{"num_hidden_layers": 9, "hidden_size": 224, "num_attention_heads": 4, "num_key_value_heads": 4, "head_dim": 64, "intermediate_size": 896, "vocab_size": 32000, "hidden_act": "squared_relu", "norm": "layernorm", "norm_place": "pre", "norm_eps": 1e-06, "positions": "rope", "rope_theta": 10000.0, "rope_fraction": 1.0, "qk_norm": true, "attn_scale": 0.183, "bias": "none", "tie_word_embeddings": true, "parallel_block": false, "extras": ["some layers without attention", "local attention windows", "shifted keys", "gated attention", "hashed n-gram embeddings", "a smear gate", "an embedding shortcut", "learned residual scales", "skips across layers", "capped logits"], "init": "uniform", "init_std_qkv": 0.0205, "init_std_o": 0.0, "init_std_up": 0.0205, "init_std_down": 0.0, "optimizer": "muon_variant", "learning_rate": 0.0108, "lr_mult_down": 0.7, "beta1": 0.95, "lr_head": 0.0239, "warmup_steps": 32, "schedule": "wsd", "decay_fraction": 0.861, "decay_shape": "linear", "final_lr_fraction": 0.1, "batch_tokens": [65536, 131072, 196608], "max_seq_len": 1024, "doc_mask": true, "train_tokens": 719000000, "max_steps": 5724, "dataset": "wikipedia_en"}
Each number is 500 + 40 x the weight over its row's rms, rounded and kept within 0 to 999. Layers, rows and columns count from 0. Numbers have three digits each. The size before them is the row's rms in percent of the matrix's.

# layer 6 attention value, 256x224, rms 0.156, rows 55-63, columns 112-223
120:466576538453562486492451508523486474541475496401560468479521553504512502488509529496530478544497526517464452462476548518433508543499525488522492485485448537495588443441520523480538398542427512392495539508476493454487562542521528569552499477511553486445529542555520585542488532477434434544535499482507481553503484459526505504532505455477
114:463546480467491426438495503437478460530575615536481570484544413474476510443488511534469494457492390560527493510444550511509523525516567449456580435547490573560498519566494538467467517539478499485446436470570420516533460529511562508491527453507538530515592524484555499463503439462522490497520469441467538471432527496478439455486534499447
111:553481532529470465502510445526529472503526567434500561476478478515483488539518443539485519461465560520419443501539457448533519558545503487478522553523487476493629471400484470449500493476485477564452461489528548501591451514446496626519542550474549596504542529428485514516477492488526541528480454478524448498500535457439546514515522582596
110:511517550445467497468512507550470507557576622523513424478451462508543464507471519497490516561460481479535510566531538554516446534494524471475509486494439533533465523514530384511482484568528543509480527518513389494534507537493540552565483524431472499534467531505483439517558558531492473506473433556545467520527415501506534517532402496422
112:540463474566482523513513502463475540475569532508436543462519503505545604424521392507533493469423492526545503506505451551510496558511502494498468592549517518478517516482502492485495501483417500562457524585444543549544510454515479481499495575438435503449622468488495489547537508511500410521524461508519567455462462442477494517507532455488
110:450551473524558542580488550496480528463584493496445523483457412518527556532479490490517448491558496454596538528600457443487412453498491513505467494472474552474532430574492470536545419493486451535486424481574558488503508524523468534485453410437466526432450485495505434506445556467520453480549513485556496542503470527445538507429583553501
115:506487480447537536501480565525555515497459502613446452513526550516531441510465511456598559508500512489452464519459496420532479510539525460487519470461482510554479477505471521515505559480553428503508514466511324555538489514481506467523562543520468523533540465481505480455470479507473467538560447543464465505424561569499500544504505473517
116:443490504525517478549463532511516496560532530435522507544522564467499447469518520454492546508517525492436415506535429495552466479521515513490493490552570480505493566521540372495510492508449534560528559510413558505499522446457593537528404504458459531522481427490537492527498505536500472479493483507487434533455542447439448526564545528465
120:480463489459490523470481457503509432566536477511533541501554525464481483493511436499576510517479484516577459494507479498501551445496490501499500515508524491526476560474444583489506510471473507493533440453453515492532584546491455510569538453573496421504460536521483460484507505529582538521483461484546462510376517492466585478486511496604
# layer 6 attention output (transposed), 256x224, rms 0.14, rows 55-63, columns 112-223
110:518421467530458515524505461450516541443474510582472544524478409490499494460500472511502522471475469454520534569549468504572515446524446543474513518521517472501403540538503489527481601451536521614485428535519523542534477420526494426449493558502487519565499494446470409457504491532529586471481510518470505436483513558465492466501497547527
114:504480508535511536547510484554549509438425429501505451529457584519539495537504483457569506533541603449468517488533448517483478475478448581535443572491504450410489480377500491524515524451536511514536557532454587501450556452520435494551473558465445506478418516532420521498519576445482506550469533550527467505564460457524545517515433554567
115:455545454449546545511504546464460446488473466560482499529497544473562491477456541440507477537539442504545514502474501560480498448442497559523504470495536544470383527577559516506507474553486494429550536483443456509431560511540517375469445453555427404489509473588484480484523493507455440507470506498513536497550460556570425469495462431394
109:482495459549528509516520486464507519433403421470468508549592552487435530503511465489512470456538520488508477455451492446467545489538499511552496486509507506491519487482472566496548486442500458517529469481476570481483486459463454442449530452553506495473531438508528544448431462540491544489524548439464543501477555505467450445447575534548
111:426526524426528489490491464558502476549437510467523459535534482504437429622450595479453514515556497455447489481509518437515475478507514533506515417465545486525471491503480529508531515518549534475530512417564440437457469516492527536528489433598554511501402528496490519472501489457502571516465524446510427538581538539485503473492445575504
109:573439500522426454425528446504528485520398511526552483531543586458497444485514501516481586501463486508394496455424527575487566549482543552486513484538541428506496500434515535454498531497514555502504568493444437512517547456497547481555556578539526458520558565512490536502526482503470577536468456493469453506478499493545493466592484430492
109:494503529541435439527510428502478507518559520416558534430457473491518561517531510503419442510496503503526540462547504581509500519489510509528453513511514493470507506486523483518467460495503598539464473543463685442462510501528495579503442468466550469436462505505512496544541539529540528474436534448517509497572460425466478466520491544475
114:574515546453501510487544494515456523423479473524483511452483445559516542567522467517514477469507459486541566498466584485468530517500513486518494528463482509490502445520446595515512514550517490451437426463559427517503480551482406468495603496565522473467540502519472507483495518443532520528488492469549570440574452549559512428420455462533
114:507565472508498476505576551512488511428470525512449473495473481553535506508538530438416506504521496492426514542476503538515427554502515518472516503505463479481504446491520449538536486536529455470487547563561534468495454440473575493386492557400513561508526439455475511525509464463440517477534504472442520546602482538566434464532468531424
# layer 6 attention query, 256x224, rms 0.122, rows 64-117, columns 112-223
082:503455493497478524472525477470462501453473513522536496508493495471538526526509519482480445459530543472507541414533442483437528518438471483496431498516492513498556397443482572553533446442492449539537487493476471508556469529443501540493496561482444469458473543493526477577545482475493604468512528492514521532478531510555496489444505514478
089:426516561550476503523460525468507513472472469511529444472498518495537469492539492493510494511514475476502478511433512472528542483486537495442543487494493508504539493561598521543499448525501531495445485561459478424455508520451437523466554590498459523559468587516490474459527459503529493461485471586497565557494555535573464476539506473551
084:520517426495506491458490443551499549514495517460509514504508537577478509478467528513481480461503509501488531588529485521478487511502565483557488523542480481475468507557415499481483560555553549485468494478518555549531535487530556501534464442553554509494523449523494506532458452474473490576481468473451494503464475529430491497513566486540
089:452474545450526508467495464444490475492548475540484544484508550461578519522512485452485469459459542483495529503564467459501502488412496505477505508472442509533554420539476549518513490491457522565483515469486491533527478477445513520513475566505513486486505461451498471574476476500506583497562513485512467530425540482467514388483463505470
077:490551496504462543540486509501542550410486460459540476474504552499470465486433554482508523536546516495460427536478484455441538441550471458429441577487596462464518471499531537544469467490494534512504481457540526456494532569494496552491527542475435513499448564511512494511490449514584424424484404536507526529443535561614447503547476465539
095:530491454471510489531480495506558547524518479491455501485457477566472509494466504525495497495512455528482489588507486531510449541578571479489543511447511463435479581562548507449501527506514550497453517472517562513478576463575508499532507493492536540504509436490478506524506448493470431578494526499476509511516486493439527468552487486538
090:505479483481566531522474424533446509555515544486464554476510578478555484493471574425532444532375480473459521523520507477528472484469508466518483490492474489586498495518428470511545538518514562536511548485546492568489543492481518544490547461487501492512525506475477464528469485491522542533483525470509405525456453461433466434486402544506
090:446492546489504503528468501489542492478532544515487495529489452462506526496530501498574482488433478498496465450491466525498494481481435551437520518510513511522524491418480533515509476517444495526524507471498493452478467536470517476477540523435462489586519504488508439506531549538547488467554495568589542513438525489543472524542458567484
081:528459541505506515487542485489512463484487460481504465549496488473533514510485550470461516521562520468481476489491540491540576474466419544490461539483478553566539473524516505565448495537491500517534411520467485450481431487445449558443491524438480480504485501520533460523499594555537527447538525521495551478447493444533473455396470479541
092:517459511492490505476496537510493508474458540496508532518481510493489460476511515486457416539509469563540520393527532456491459492493457477398506468516529468472509451470500530521574517431527523467503534502518514471494499530513501477517515555522395505426530488482486490501462506590471517547503486503522556525518493562559545381456467508476
096:476510449435516502492569464501502542529492522543483513515421487559466553540488484560492500511473478527482527590483486500521487484478560541511505487512411541496445583557526487447492508547510531441471501481537550514504583434531532511481508533461492515508537528562450409548542510494462487531493507481428511524501449496436534482468528478501
097:536501520497498496514506479524516479504459500484582548493493487479544529468506553502501481479501458530470544477459489528547515513477467488476501514551452544589474448531534441462507484518490513462578520517505455563479438467465534482454444482475503451479493523510496418467513558488446505424492519557559515467429468515564460487492422528522
103:562489442509524472518487440577482518493526484538435532486456518492514541438436516494467524520499434516480479545451489551510472501508488505541526487471500517470502561522555449485467451478507563469540472479515494597522573445520512514464503549508518524526509527484456512464555468439479477571466533470459465472519427434424479507495463433523
111:482449481511504485506460461511484429524471529512491460519535504431498519475574541475505515509495496471502486444499484485518574528502462501503469480513450549611510479507452500523511513503461518546575531501473529477458510458502512507457529459482491480609477474486469524453453502510519489501481505563550506506466487470554405553554393527501
104:522543514480537520530472525467495491445497506478523441506528475441508497486540445478469492511511484486505495480481532515455520526548416518485544548511546551493508533459535449435482541535452519488501463491497449503453450547504539490451518507460527456464493523518503513482557492484528514507517467502537477494525606484526490558532559486451
093:550506421515473500566494542565535508448472489565505509469456541508510480451510503539464486493518522465544446495513506502420465513495478494413486475503536447489507519504481497453576557420532532471516529469580516574501568484531522512483504541519500526394460571520478547593581467537551506583489448492556562519539474518505514540521521464526
105:493541544574564563495517513555479541466500494549479488512494511541512478484476475468491506524518446514571511408543525468498506554503553455397481505502534460505537534488492469457529477469495457446477518497487528481496487609569468459508466506544483511457482479518536559510491480461560410531553490472534562543535517538460508504535529514447
094:525534485557566497483524458538477498521567523527505474476565512579462472575463502486549555527550556536499558530496493468508556530517530520485508458505563491483436518529559542488501493485483462523412543489544544516424509467556448470506514417477534503468450538472563520436491437429559512490542541471416472491556504496472448521495526523509
098:559516490487522481500478503498497448481465499517483512482481496505504492452522561475484506490515516514437511446428511555554534510460462552569481477526420568540493489514508455488501442567465522475579488552474485557483526460527508514465487511519467411548510499533470457470534556448538497498539543500489505511448454484454465563492424588520
086:496445538489458504489532520495465536513478474526460483491521544485493494483475501448519447511516528513494505508517539546493578492460500467455494508512473487508589463499414466506487549513565442471520457496461474410437421537442591524407494538483567439531488491446483508437471538522479529445464544526546547501438531526528516487496461438477
096:478475471506454514497539496499450520446509514467495426493530483476440505452541472428452515548518533495503461530470454544503528511534557528530530464557452476570452427567436513524506483505459480492527550520484530514498494449419429470462558528494495418538518436526553525465393541542475467426512491539535488500470498533490419496428480480570
088:480486514531496531498461452484538542557494464488518494528520494550506481473461560588519499477513521491544512429540507488465456482487528398488582510498530507502554585541451421498534472543540533486497503464440510543512465487450427531486491463526545543421470507435526482465483418521476544476556540454536532504478573545465558433497513482492
098:513538515476495509511564495515478557454459528535482553501493479464527519541531513516531489439478503531469486487532484477484474537516528442467425484474475496499488518455536544518476466502515464540433519461482514433512496539491498481571481457546473568504483539506480506539537547504569537593454560468481600519573477513431587514466553495522
091:485508452517508503517517468513538478495507502490500498457577557515501597464545478572465535425544464497473534559488460466494530530494487513531442520499471504458481514561591539526535443557508516484476526425499436480532574480566478456558544450496452519423505527600473490510485478460566512452452454534440481555461516498529440561448552488529
088:356525528434506561508521442455505502487443541528486549506531565545517566476493545464531523502526489538506476476509492482465478518498492479522547439488562495525531446405529497504525516512465608477500502439466537465517498517434528453526491550474469526548490493445454555602513504583498494495486473513548475519564556430459531440493522458462
096:502542540540503531522526549548593470505533490516494524522447501468479539469533492502487484492477426485551523520463512483486533518501491553462416503485521487448457519450497487512534420490501503516490433511513515495535456556525536502572510451551542460487473464553507551526472470463475538506513541464486463524581501498373550542496535536505
097:481432481577453464537498497530462481492512477519492476562503520503489541480469493488547499490513469508505489479503556499484536536497465519477483522483548494435517571384564564486499507474488476517571523465555477537466468528518508428526495471489454498453497546572545452450535581571586509539630518433530526492496516511493425506507491531517
088:493443530487503566464439521591450514503477575500534510453527472505534472504470523483497470517492362486537608502521475517536528452509496525498484494464483585591503454563486437479561468451526516488461579470522502544452485494555550457455482493484528503516511507483474514488473448494480504561470517506527525482513498456502444475462447518500
089:486518503486473468477492528450516491473480530517500460504432506542531503502558484446491514454484457524565513467506537485456512498525525481496439474522504518535544493505500497527484505550476509517479566477503467561505440526450515490434453512500416541440549506548366425504476511462509510577523514556582523487579542494499499507497473504446
093:543517511545496471549451536561501490515551516533516466513404515496509558478538523529487497495467445455521496559462485470480472442460421462498502523468458494484511557490560497498501530464480523579501523527520515538514459431514479530583521509411530594560524608475471527521522470491558483511528441512451507475526496527483516448502459490452
090:467484504540510515521421436522467518513525452475493519502498481526498527478503496503533517496479513494556504509484563498514562482565444488454511533478530459499589538538516412511482500480526419561575484511524493545512497461536500505462468472459542492480538529462576476464512517435524532460540418531502493426472449450557467488479494475500
102:528513477537494488477448497511482505463521482479488547495499518434540504480500521492516476589485580506514509522468450493499456510548477486488534470498474456497452531442498478504562495498443509471630504495565549523482491472388487484448485499407513496512416520534492604459502477477486497483524472481416456500525488488482450530503493470464
101:549515418546496509484565504475458544508410463516529506499428530531500525494509559483461502507470495500463481481504499526526529507456586512462543504590442422501441455462454556490493462467513455515476535537442513448539482500421431481481501520557464491514479488493523470509539487487445519526447507499529541519533494576507516442427501487491
093:514536504467504556472489439496549554460470450430440430471508473410486476444487495446453508484528469513545492531509523529449481552508461488532540545513535509497525521534487517539465513502501546482486456495562483456467551544482500460500520508519529495483414436450489467573519463536543429465500520480528480523471600489485528533477553511484
096:523515520495530509492505462511499489468521501477540578508464458510502457485554532428490484496454526523556514496519537448490440460486463498535455472519590450505564506492471467482515522502554482498553539476548537605488557515537532472518500458452482482564503416517449526529480484504484546560460543498466519457536509474529487388561388520572
099:431502528582532566475541520447572462492466538535540448481548519511488572530484442468522491535525519441527451518509506532433466448488512460568507470541517511499484485462488494538493491528488486565463509496512508473526530524441430474498554443531548497537491495462585427532491418509531508504472530534557488527464455501497526486486491559529
093:546489557493546475488520577459533466528532504445519575508499481511460529477442492491522562544479469469484530524545482530522525520620600476502495469452487510534505495571530492563468456536470530540511435524469453544541401513531449456460523477471536465525537566539470482602517469581453526458443523538440535580466454552511513433412521512465
093:530536488478551518499490450519470551455506481522464563469481417570499466505537543484502518529551478551448520502508509547482470562499499528492409492478460482503554458467529433559510440540499423498467513455441472489537487537488467504530477511483400533511580516497496472500520591512533446500486513492528547594499515515460499433483533506530
089:500509489516544504485558486474427571548470433471559457455551492519469574500504499513518530457513516518509467541498480482461511558563505573529509440494471488526476458497492521447414507473460525504426486492434532497557495458509512477435498395506494463512443554502529486518486431478450477482463519568533415483516473485479491534504546469515
084:452463502430554515470485435499471474525461588548485471402563509567478488427502516488452468524475469597524535450443531473450505511518558440539502475530442493527491517533508502511539479414474458498495506468489517445488532491477496419440533463510508496459503485538456464447438567424495553521480522472508515563512528564435451566562478476516
089:470487567480455497501560462471592472470520518481485460493496493508458488508426509554545501508513506492531505494438432521550520446480503515545529495500493562489476517496540510513514531477458517543516440540538524474508461589509523495486570576489541496515509536451435477582492493533484486560450460472489447383477461520522420468499544448491
098:524483422459468460550502488541482517507503496448422441493481455473520470489523575446458586536489499466488482506459455540504482456537609521523519524513517515580507493489409501534519519482500506549537494562439515494535493477527507480488504508477470504559500482490523450481475522435505516504486495491456543528440515518527439523526468491512
097:541488529507526466493472498506546533528515482493439522542474510458556509517539496483545517461548388519500488485487489487555426468436468406504532528535395571527495509518509432500463474531531469512539474452567502474535551477547529521506468512550461513531512501463472447559503505550431471514508500450547528543482573558597479424555521503534
094:518481530500544476522515465493476527446430525555488517457505527501468537520514505531529485550495444565417487535568484496501467578566581506504477511502479485505535467525539471464486556537434464478563502499483467420482519552568499440536509495534512505535465506502466536503482423462514383544467479451523542454496538473470495530519461490469
089:547510508490456505497452571528537535493476415481535505444503467430532531515537563534532404551528533482508458448511586531439528498542472478551494492504541533575499513503464528502482461484475524556527481533473458474460480441530558457520444495476511482498518523509563513486460443463572510526492510460486459423513483467504412546459527543524
090:502539522467518532442459531516464562461489518532483496540491533537425535496418491545483547570506486485531525488482464469418528525540493516512514544490473490526472498529573533520498542484511455526490502482499516485460545494470487406540493491449562501556417466441551495578517475447515447522531482466508518501493509453425503521464503519500
086:482509479428518544483487487513499469432533514452517464535565513551500490520491519531518486442550437467522550472536519519473518511525438515501502552441519587527473482441450485478450497547448536504460451510492526452515468598526561479486558455454503520463552506501495511434529483497564479474538436449490446455580501474525529509593588556488
096:519456505447544537507502425494562518429510493450490568505497501545510520538508479492457528553505523508472437513532481482475493493527411499580503472504485492486502541485543500471557483596478450508500503462541522552496515430535536541453459542480495513553467523478508549503477596479408457486467495493490503450488459486489484530465555483490
089:588502492527508528473494460481410477497562441496473463458497544496524485477433584437491543580527517528497498440495498460484488442545526518486517482458506483537453494534489518521477564574482471476517531523511476480538580550526508519483520543468516504542439483497512538445513466548538523527477570542447474509451509441581453512475524456477
088:478491452478477521468442488490535453502442489521469433579576517480501462446495551433499504470499496494477521554481529514468505456459513494475498500484429541569506455469483543498492519462444500501453512569449512393506522488489519487495540486402512474514514468440457506463540479587466547551406477536483507543520484525440469503514474509529
088:469498508538483515446484447560386469473480509469584478542439556538508584505526502516515517496476479479530472458492597460549523468464544512432510503460565506514445528510590484516489552510570519498570457493529494517524546505522502460419536503519511537527511507526557532566505428512521446471503540520448469496500516519485523432478464437510
085:537525497565573467465522546497515433494537466556511515469507437520524501520460461583474528454463570549519531465490496588501511518483519519488474517482496444492513472497592525549500422445516482490562487538519445473490478514491499482547495414448490474525500559574549521557535477489508447477485566468454488508442479487506478502471514508554
101:436533422497445510514546431467470529536503523467519438460463540548536549527551489440491495454551415601451435521517499509505429478482564524483483520502520493524506500532495539449395503459530475507456538485490518504531445441467452547453518567559499453469510553508526445517481509466493448546457536560534505524498520551490516408527468485503
095:436501543445500505431565539559567486542523508464565462476539486484463492466503465553551484509506443472490555535476528477414475524508458506562477478476403502491496515492480542520497509460478519504464475509561518494557558511516533446480514498532525437491560482397465490514484477533517550518496507534455497543471523538429506514493560559501
# layer 6 attention key, 256x224, rms 0.124, rows 64-116, columns 112-223
073:506510495531567535471512521499483425493561481521498462450475471506518483433494534515506511588463483575494515517502455524481474521487439530501485433540505517515408507485486484488513525484499478455451515411530494525511527537502509465555530464510529489491512406433505515520438449526531451541535469404495471485495483494395473560457487461430
065:523489441487515547484510500487469522549546591503447489531502506443551477516504459473505497478518531471453464458519498452508499553491513511441546538467538449475494434518525545479499411509516520553488506489451471444463450504555501568516471531509503463409484481558521508514484466525499494525623485474500547506448539452515456524520513572519
069:539511503493457495508532519477495486503496454498553531504542485525512478513448499521464529532511504509528434556537558467474562504572493466587493512553485453547491558469450516489521518443477400442531486530461497513510506473446562502487486452435488510610484446446501453537459514498437508467492465576508411448545493508519546500514510442571
065:445532541512492435518558512518546498550503468495563429500551434472467446437491557455504538587522493549480559489489510560561552484503541459515472444498441533564460457516485501512503563490507537515500450451490496495508491535476523523470479506467520484498513490596419448480421504570441479530450471519471562558520474523536464479466449497537
071:454482523480533477528514426516452499517512498507533525453523464518553438545574453470499494487522482496504493445489493521521460504498513475465532472457517523437508540464495500440509440572513521530446491503512471496497488493546463499542464496552491564474552514557544514561458496492445495552510487484497544526483572466493500532469496520500
083:480428477504429458536457535535477561489451478417537532479485468516470516489529460473520541473510489452510454516532533516458526418532571461584469519535545526456491549511488497542580519544506538478492529530513500548496533495547482485528537492516526543517491501452492447492499528485481571538498475494521468479535566558544565468542529454510
073:533540504551481516433505479510549456522564506501551540509553514528432493534499520476486525609537507479539486546551461529521481495508490471503493513502490493509456458552506477501543535514518514527498488523471463542494503563450467578510528451460544492499534519444453506505524492548481554489476531518446493575512482513530464420435515522454
081:459523489471529526485545551531479524446496551499548436581495537520499524475555437483512544514543506494514542410502490506465477490548446517503457455534547499480498379512479542481522500500550528543436448499462500494495500524476518531525496517551534486415510532502522502487555508570520552463528491462501522437464489490454443494479517492507
092:557511479523547518474492473492608478531549563537533469484534532472500469485468512525536487507494535487498504452484478508459521522454540510440549548437526492530520500513506488466381473517503474509512467482410502455455435536417499560485467506487517482450527472485530531517517472553550477442525530507507540507513532441513421471440467543458
088:421505544498482507483461517465472458511496519479496528549422493524523493504554484499474443512446409452506520479492479439479527479573475478580466478498506493536550486552463506508543502486498559558510512564505493506444553460559509587529461521479452508540493556475537512486556538532473472495544525538550486430440518494588521540493436503534
081:437549467497444473485558492511504475520532471513452491509511444433494568495482472478550498502546418490474493499486492452519520505479549501442429459464491491508531488505458513467556565472425493524476481455429571570541539537508509518479471484457517453543435480541481506487511448542537392495496456524402441514512525573464508465489479488495
101:492527475447477480496525502493522535505494481500523451496560541498535505487555469529500553474569501451487535463512496589579459541443473519447536523481494533489462474439519529451461518464487554510430459494525469510521490525468441502445492525551479497470508551444506501481461535503534530534558551491436471511469549545460439548567517513447
081:507519512543513520469502523515543495468558519479478535530479519469494521415530530532535423529495555478486502516512528603486474510496424460487546499501487511505482510476522466493473536497513581562515454433465546527519464530439482493515443407439543477472468602550499533442503465556604461571577453558523444528517457415577445491516480521432
096:517516579475549541474478452484538521533482515468452520473509494449495495516439530557528551527502502488466466468466536546462490443494476523495504434512464519468537450496457460478467477505481471512501484470510542450499482541466501525486559519523471478464541562544508441526484487501518473440505489482441540543495489461505409508544485581452
087:540532509450485509508505494451502566499465458539470498512516516537485499520483525541553479492470492496463511538446512528480527445523498457587596536449530546494415556463476491513479610468517512441478459529507473471452413497529517466514497453481551481538489490499486502522480520442440444493479406480527440484537540512518532563508522514480
091:450552522541492437485509550531519544494499469500471520565559520521475491497526535515501477522536497578439483594454480527480452474503524404509432495494508506553450532485458470466505513474453524526503543434489481466509465473478447522544463472425509505540506445488471495544539490478493462571441472546545485512536463489464556522498529519552
101:507469486492470490525515478496506576468467430477465588523535475480425499493525490449475470521496525445544454515554542414515450558504494397541511531515533484504577586472499495547488512513476472474503517552516487487470531424482473503497490506502488581552445555489517526474587472499480490454521522438552566422488503448470555529438542534557
087:513477465491567576510448441546503462537521485501487471446477576563493503509404522582504512453452497545488536459447481457446542500458483499467504491514567489482482517523460477550484422484527465461569477492443477487468558503493543471501458440533496479513528534551487524472421535472550479470510566392494456456453554536490432467497541545488
092:464544503482518510488590512514564514408542459530478493510519454488452466532545474494507564472545533455483539419509505563488529577547504508446485538460512512498480470543552504482452524457433532467583528444517485475496552535464488522523496506532454472478499484482463526523527567509532473473496476518455543490547441506430443528470424511557
103:484457411473442492567472532540468506496463492493546480451436466532455464467528442472425527484467497557484501448510556462506512476561539474465520508465444483574438551533512459502500493498529507518526566517462459518480461469531539484552464488553443523549536524512465497470447477479497547587535529448564522496480538500530555540546491476486
089:503503461582489508484422570511572521471475491558436478468572505514494505497492501472487520526549489395413448574424486523524521437518557474488408433516489521489526477487554557524470504430470450529511547491577534444583503465475551490479479512456514476473492509496417453468494459548484394462534463495535508569457484515464506549510482543544
091:538495462522427529556520526439435535530500507526434503406495458545497485469478504512458424495476522506569508494595467433473516534516477482530544494476550478503534549463510476515504535422485518464533486428493501483468513488545497561520510523555497541506526459532512501511527515442476426485470485555515552500473499416502516477475477454534
085:489519530530565498554567435524531477513534549523492497500485623548500472562482532509573533460484483442473494491480509503499461481511465519496501469504476435502468427555510502488509504494559489474479472477483540503509496501453485545493545487604469477416524454424492508568473518501556569432483421473483475495527461509441510481498527480497
097:539489503456516519496459460488557468485458496458508513548537520525495484471503490538561559521510465406481493476417501608458502514550519524505529492493539584475516453555509549492530514509495450496488476480507541469486471466476487481451469420515545445491545522515505451537481443566509467469545488481509508503438579523437488499530468539513
095:539454502473383483494506545516510504568506529466434551498536546554476592525523487442456504519458470401455481577458489415442533467457547502458428449513504478534515521479518450514509453485505480476598536446508508547451577529522524489567539489505582543509551498485466474489477561468473470480542464552542541523504569493432523454581530558480
101:514497492490533465468522503499525465526501524532534569510573520510472433533479501542509504544432514510539517465509525532527478568538458504471530524537530498542526500420478492528506482478497491518495403471555490539469486475460485462484501482509484404372428533502550519492524542485505493493534484485499430492491516469429477531512528491499
104:487532485429446466538499545517548485477490502494503452572527506476491497499483493567512545507488595451505498450571552565490535529537470475499476528491519435533493521513481501514479438506499488503571452480525539482487466486435514444499547457519473546471499559520466511463534542503522538524541479504507463536512486531529500560492484527503
093:453441524503508548566550561514509457483468465483463533483530511441527466502492524472517513529450524465476477557467484525471531509532470477477498470508462529555506495494490539564491522409494467484506485453443497491510504493432508433407535478504448429466480536526475576486485483529480523555561496472512501468434524521536485543465448510503
097:482506551480510514554561498454449484550543461511465494537480546442516478529488555477557497501502453579513509610510510492513496489504487429426474525532464492521414388521515517471494586457501439501487495470475495461573514524575457506464479552448519523533482539523474533538471491471481472499526489539526553581458526455550518543486531524490
099:506538515492543514437537518493491513535518509499493534518473513419523456482468572465527491567558485512481501444504446481530413490525572515457546530520493513478530455473441541407526562530467464547534499494500535514510478503526423541528543487492544436496479525475532483517573537503529462464526525474410522492548454439496472432540512494496
098:519474511504486544485483552487535527414448454516521481559456526517449447444491470473463491488459470515481447497500491507431515511554569597533506452519525508480508506553491544547559447484513456515493464476472525481550528529472542518467523517476454517585519521548479473476518516522523488558499518524541472486539409472551474415518538410510
108:486469434494473487509459504505495504460514504522441564474475493543481406468497518523527484481454511484541476513531418454485503553507522467572515462504500497421527515426424533462556540461459497507567529511467550465442507446544471513567457470503481525548452484523520520494538519491493532532501474523484486485558545509519594526461523509517
113:464546411505526474493488516492436541445481454486446432485494483447488463465583439492447551538511537494529487504555487577477490513525517473404518471522462425441500487525463488549459526463493486543489534443487489420520474470448494528488438606536460559561544496461543481463532506513553498554514501509473513521532512512508567512524477539489
099:493474450457467435467549552459491517475497510462433425458527520528454504537442491502557518503574440435552524485531617513478496509506530483530518450471452490509491527537481499503545601469487527524423517489591453498520438505504457480454512480484549520495554520506517385489472546492534460499469550557480477465541475494480512572583502499559
093:536465519503482540493468512477504528536520490450524511525471461549593529568563521411510485474475503519512584456483484512501510496515432432530461510556494543594473513583439498483491477483551551508522472509504502520476542438464469453524472484513527494479540508471478507443440534544486528441510516481479561486526490478458474473512439535538
099:512508484542520504490471478537459543532454471476508535498513520494440479509483488463463523485539564551455534478508526535459547495489460601481482510529529454435481533631434402542500517462499491486526477475485497549494493538506502518513511513527529449480446478459479458477436528523462488498429493537533502552474502518516499517517536499499
096:465491570427456495516519531471538472508529449424546593493542487436502452526509493502496518469518503529486486472545510438503507488561429527573551469511578454530513544588508485443557559487440488455460502506488540515484474472540522506467536462455538530504490504570386456511492579503546443516420453526553459427543500518447517499452530469511
097:505490427490510544551554484456485556471472495531548425521579484521474502534560470539450490480573454534489455532508473531474506469488439532509473485495406455536487489543565572517503515495544499501500528478506464508490540486504519472446542406594508554521457469502463520521449569507493462521446473527555483446521506477454569494492477545526
106:510526422497504550487483474442562539487464491481526534471496518500471484562463526518454565544519485590483443539528467507471495464463575547441459484488501548504429495504546573492498549500480387506453491505509498456555456481478507477499490528519522446454519462417513446492485530510423450411538569499518561537477494513519499467592524445474
099:481522536460552548527469426537459510491504542463502440490609541570514527508487475466482436447582497458478548492489517443480515532452440467480507580534524431517537499493513499456492541597497466514507486492443465471489466513508413478486473461544450517504484484450540536526500528403538473514427517487583497516493489549486542498554553477501
094:509477529489541454586442559511539546510454510420530472507518542454526554528527482530603522529490552481491548491497494532511482536458505444500492526492521601471485543483459473458503521507511576495467468493416519533473516577556528557461533486488521528458512487468456473512548475587466458478477490509465456522443519495487500513537546480431
098:543570479492510514529524451480481530446474551531519476489579511524473454493507471496490489472491544447476539535510545460511536472462540455515509485518497490476515442527536501506529438536546469443407504483487509438566486475543537523478466547539452445526412507516481501443520457457562482485514564518546562424527534489446544459520495488452
105:428511477472520444481531487430512569504465484499495466551484423493488487476497423537534505465536480431575484475498475553490479473514452459525581517458460556533502583501482498519527501472456521562501508495542433465496439499464532538455468592503467485402501507536552503473558499478565460498532512559582504496454483478537499537458515469461
103:580499456520521447523482458522457451454487519522506498513448533607508501495566497527524533512488487523462538529462454498470469486500517521532550420462464480571498496489523490482541500523500413458528602496514524558467539532491460512451545455519470491539499462462528536526546525502470521514452469418558489533472516502502507525533430564462
097:483488526510507509480515540551535467501537520475504556502569550524557488505469511527533510510558499504495512523513523464509492471514538464450493538467582563530488548467461508459565571463509484492491483462474541490495473499541475499500536483465538500424459486543548479447489496519463504528573389490446509547454465509541519520441463470452
094:505450465606505480438521501551460491486487487533524459461507440462520490404429520456496500519501469487551520506462530493473519514449479514450473462440516507514462479494531522475444472489505419545549522425520543413471460605498471452474530480503574491583497500499566553499525481525549427506455511504485535505572511544481523584512483507578
100:470494511521525492478539496475600600504556480563493483445496435495488499558526489510475461510454506544463488539448472572499520493547410481461515495434485579445542545461485557517502535484501582502506474446475500457528527505498510501464425547540532449563506474497475558551514503449453464440510533539487452454480575490436507487359472487527
101:502516489501500449525527431484457503439500521535522509508527555425511529566515512545506467518494460612529533497508462445501478517454437473603469503480493502457493496459491438516534533563501471562548448502494447520492508486474464585523505504534551537523492535498509441557526525461509462546533547500457512507547517392433442433521520446516
091:471444475549523480479551479493454540542518445453435488497515506493421477479545531533529446452488513555480523488473525495507492528410534508468528517580452506510545496510504514442513554451587501503471531449483478526489520510457456503526553445523497479552532513551491518482518401465512507478511481430494519471467551484503533432451503437569
088:499570483492513467490511390455513521521442480528505480467462505457476575504451442439534483481521514478473462519506531544482483530489508529509515501500479494597517492509496518581425593543473494568514515460444526584544504481421506528534519485474499515549465438481468518493484424537497521485505515482487541471441490473431525475437489479515
091:414502531470527503524464543473537514517503503512507507514498516491467492481491540517538494555468445519493432511473522458513487468449455453431532471431503489529502502457497457505530476524578478448573496551512514513486575535439500518471517517514455454490536560481523467542517470533534472513496490523442508428503485427460445524521480604478
096:484487539505496483493541606523519555476425484526510446421483509431533512514522438441538469508459504567509442543575431472468503490508453534489614532525528511469486516544494522456476551459505490489493536505485477515475446528599510510500459511476472514457532529485478449447431487522530452451561518581512406530464536517630420527539505475514
097:478518441510555453506468512490433504543514510539423442500490507509482557503489494516526562411477493510449440486528497521547466507439474446480519479501448501500485428559466457582476537446503493499515515517434469517510549519467510532505444485534524542486502466526422433516448499533524539475470570498573497562492508478518527463423558507493